python train.py --rope_fraction=1.0 --attn_scale=0.177 --tie_embeddings=false --lr=0.00926 --batch_tokens=[16384, 32768]
Each number is 500 + 50 x the weight over its row's rms, rounded and kept within 0 to 999. Layers, rows and columns count from 0. Numbers have three digits each. The size before them is the row's rms in percent of the matrix's.

# layer 10 attention query, 64x64, rms 0.188, rows 0-63, columns 0-63
089:597501495443415430380437525472592532487513586481492498457429574606459525502591509531480521538430510496487480534483554489560562442547578536493566492520486441523438538568500474482541411495484506
108:572472467493517454535565529389550445442542495489534473490561537529604495510496456402486453628478439430525536548591503523515607527588430520485524509462533471506509464543472501403434475522533515
102:455495482540499468491557448529489540507517488451411473563412419448373455518453455579517442435528437439508538472510549402430503595393513493503565511527502538496575537441526546543528547487479553
109:461507464505504509496469574594399517500385466486486544404457532500448564459534501407472445497552503604522482573520462470568410591550556516425498504454472462466477502522466544478485586516557434
098:490394516522552491556472615534472511515503522449582514530463480561524543486500490356492489465487435473524480542433583483606510529529432523490549546491566481523438486466523507428492619579456445
118:464491529516487460416526592503466540525523484469455473675518520550475528521478489428482427534552403474540516500506614495555560519507393599537560443443526539518509428525425488492477510485507535
110:473506556531531468444554435455526477605574503576584482566450580445520436473426498562490387475513496479561497478435511547487447468417474436485471449537506580456579552482504600461449527470488518
101:438538432437575557493431516504532514481438467517486567462463482500447479561500487463483524416551456501539589534492438415478508538434585484488455573479548359553501516427558595449504486578530471
108:578504472440559478519450562404462500557528531591623520478490474498596542467530612517531472499438489503483520552474451545475489571496579466486495571534455545572454497431541545430496416509568459
103:546431507497527450476499431421571483582428497498504507466542399480472573628451545520549455561428472553482489576405487507460538544537530532416522482382519539491533463405495520470481477478470526
093:457517433510508536565455511574468511506525514445380475438529520493475490435475431570516390504499542489508516486563489612406578455531422489500421554574571508545443536428428489464550498461500457
103:565514512487376435479569491503475482574574471521517484444582556591487485569508496413497488505485477587509497392520640504443493570539454507562486459506509548494498459557496418549572519454472489
099:466503467480565559541559436612486521477442522499489496522499385517567518502443481530377467456573511542426456474500533587533487473543496491429474475572472461520520418529471616514545499439448590
102:579520547537451434544481468565555483513454506431521505527482494506462539552520497511540555518484420463387435397581587567564600560461457533439476526408530533526529519500532516403513556454488549
092:517439565566516566304419522540502522483493513474591483509508446468528406535547501530563510459486418472521479509570521460438534527427548515462551449453508511505449493547483486539497549558479398
094:499553532521482479463553596514407489461526509497393498605506552548600534470438417532467481553514518514522593421457411547549507468529410426450547498529571477510473430441476494497470462511531434
092:544456416521465447486552462536483604561515603471525578514445457541481488500464508492570540429563510555530533427493650434510496549390488448531466563504486507451496462468468542543593496496459520
118:548568474501410450368516466448575476492482572403511502483469424623479502412526500532471521448600524562491513406512628465500486492460559483457465522515459492479519518538440553489506497505475520
117:472483565535501493531530432512550546484479395469418395462401492550568498493552527524538468521528587589461437473467401433495384486565515435477481501460562458541551523465534504528553480504417510
078:448483572445478567555590477461593489457496468488510539519564541442484530549537460498465460499477534432434533512641382450395535606490537493496538521445487477511455515476539504563544566451484548
087:476547444474440498486518553494590502512545512545457486559520485512550574484501528409488438541579466479484522527496450473483498457597361486564518615432467453538427492620450504565498536437482544
093:503510457500475524453486619469515415503467491554477399469504529543516543453546528431431465702557524603570478531536503482513543488531480551467514479440530566467472466576532464505493448512497460
102:368488504555561585499514509540463414552546480513477491463529575493476535573435508422454596623473499461559451586469551524529547501524416469551477406485479463477417477450510475497444516513498506
102:522489478514485457560468420494446592480563525481512523511433543643476476496460489532386425390558537423507499552527469399562440501511482512506484439499541522490482518489581529603524535559490553
103:508474574468535512429524399591421569500469460458479470455523411500487542552455500594556473463571512501558598489524507553467560553530607466469510482510551460574547497398433500453506499486431535
095:517494491492446524475564514497501473554437511485530428406528569477533443484549529600528525457533552521536493437567458428584547454474532497476600418508516569511582527546481631391502535516448465
105:550498570460492423488482481480465490565511532587435596387514543585506431444442594530445519514533586495476519526553482466478513476536413490437605576569494448489483557561489507453507515504578491
094:497447492425511538512462442492506564474535544530441560516582512524448535459516556639606499427442494506576520475588625435548556521518493478515537547378542468447516480537534489531483527498523537
111:474562565529448506400489579513526369438407481454573489612540547550529523432484454546524523404483522548500485416548493542457477458522415564462433484485488499452427488458529529472472508527460533
105:405554455572520405497521573545431491394589519487503511540563458479470485463464521566538443464514455475558541462443482484488583501504499503493552480556527497508579553559431625524503574537455415
099:463472543453503493536559514487530340494471475532497446617413569414562456588506469506569499488484459487477579480523522479495472520518412560481615511481479452499499504518520513594524572569486447
110:514521455586504506540514496532518491493500471582563510414380483566497504544556522591548425551470430509551494424433418511508375418494531462440426542563556462489490566489473454557485488523470540
113:428563478544454568477515333518486496464510476466499548479455617515423526463519515607468477535443507437505576546478448534481472447494492529543457545523387479516468478418466442521593499472506472
099:491447504506493405608482539494434617511468466497511499492540499443483485589524462489494414518519388373484517554435535483503518468443515509512540524406621589554483487485528481502459551475566515
111:395479482487553502473539478564504537511505453489323483507538454452451573569566576511543487507400556534524589467499471526484468464526555484516562504528563459504494437515486408471512507485540382
106:437556527502478484564519527446575494526553445420479395497544469491475551463524454545489441551433597546449516433401433494499438508589432502501561598494440528487527406456432455509473461479492464
098:399534461456552576460524501586444546521491496518577470481507523496619384384506556460482504504461517505483450516519438499426500512493422471421460552468507455443510650477473523499519516478481445
080:546455464507464520417494434460376531542479483469504513521432460586444526571568530464452533623457486472515544567471379536528516492557439599535432528434453474509497489467442470435487504473552484
092:498502508530497569345471434558489426464456420542502459528458475542517451532485483549475570572528495480516498580488512526451511544449446507485538554447588424478391452531548495534464384486575464
113:584492516484580547495427464515522476470536513508550494511476538439552544533461459558510541590423378479506489532502505482530520403521491589436541506393444472451521538539479541509487347517576457
096:404481387499493452549539403442526459461573539514542584526486574505511466465502528470461446627454449552502503541467524467649456467530552469498552562476567498481454512494453519538494460451558492
088:593543408603555504509540543521530547514524518621504588474479457491642444435495466466370534519489545554521600487539471451520501419471508500466456523544506472453535474534510519535496473510470541
107:475551507430381513611524497496517491448477549458464436478495568602435445517539463499435467442461474441579505502620499494519417519470505522516468436553451572445475487615502466476466482467563518
093:607353552546572457610527436517513472535508457549523475606522402454505483482463466448468431467485500572442487459446537563502453477527508489491474486540511514481562485469507449491574410431526543
105:473537556527524475491514521498515503409460509470531610527591509522527422536391524529494546401549484574483483492479474416421542483454493581416433524447486526557415527557459608507515510510578469
098:542504498350461487541509422512482499452560428486513479544522522521572537487527598498521474512449510532454507448511490436463596456571472488542464580500437451620445461459589441516545458465552431
106:410517516502494504468444549547476437563476409613575535463407591495549518517521501481507456566498493411455510508595460527497480453566487512515525533562405477452413550529483462484562567422456463
106:518495556438569509553427502510471576434470562563417615512484421442526484584511465462567540472488500532516413539557511463420504386564519406571503514431539538511487561530527493539492507454542492
102:392439540556476451514568501593513559526480518464363481453564519491411426580477540533531489453469472461579494438477550611506508491500485413440513478549461458459512438460523496480459584515507528
089:525512435508488514515623434524442527541465512461551509514549569494463583544504567466441469532499535481458546526492396572486532451504461585498571581510433542469523460421496412435432605465556493
095:545623504514528550502568542418511511488419418541588517528446447506586482515485493592425563494590474569470573461478396547452489542519508555521506535446471496475577541514475485538504434565506448
098:502506493481497485448461516463563382553508575439451494464506550496512492417467589501567560500530521564536529470503589416500483505551578393474529577433426430509506520528514580471543416568566504
099:481521490549411440453504477546486484491412570474506528426587431463555522580512572467468544566521522625432542452464446491582445464471536458486506434552530518492515532570518570478529371486519482
076:480455513435488503433514346476482517435369522460623459473509418508498545541464540460514488446502503447573541478488465455525528429525541488601482556479519492410494522414521522472419460533496507
099:483451558562549512486534549473497460456473436484462432514402411457572478390467509434583559575550471517490544604501481429458528496450421513470465526436498471493479571523489439563511437480455412
104:457516443596354483441463549466447538453563535466420464416510463490448427520455536458547503475545443481576473524425537481495516522543431472533528459562436564532502506485494449566580426454441516
098:454481505525466454482543559488547453480535523544513486496521555504475534498560434416424564361504538532469482505602436470477512468544561492540589453541510525526504529404545503446415468566552368
105:473596503527534521510517446485568480470494521506454436473413559500511520469388522421449502574515504509553455515508429489475427490598515505482499384498541544587505386484504498589603428495476536
094:494489528543478519576436445516461396472489482493510532600516469496582600516486427537494506398460492467568539489462438457479517559548455486510457577485592557453558369494501431476574545495530543
090:469432505445431463548526573614449530456444477466402442456491528426505516506460529559439513458411511479474480507529497491415468447538493508501594419432483562528557514451536433604491453572463529
089:515550486574516551435478432432389479468481550507511474534429566508498568512523419458497504486515566610447521492427571525518546533590509578441473546564491526451510541499441455389479509585522447
089:543409487541481425498448521578548522501420447465499493447452492487587518539469478409476536507487477512446557458577494552626506444504489541583442486422532556422491458538435591497451513548517415
094:496574408474535505561514586545403525610512518542529503401549482496532433434481442484478495518570545481503554464593537524549491438473448463433413517503529506598496558461509475488430459468561426
097:512477557543573404448484506570500542455445517449498467585478586410519515559452488556567515494510487497563583505548483556459430593487612498535481525444490526588470516433538456509489598493523427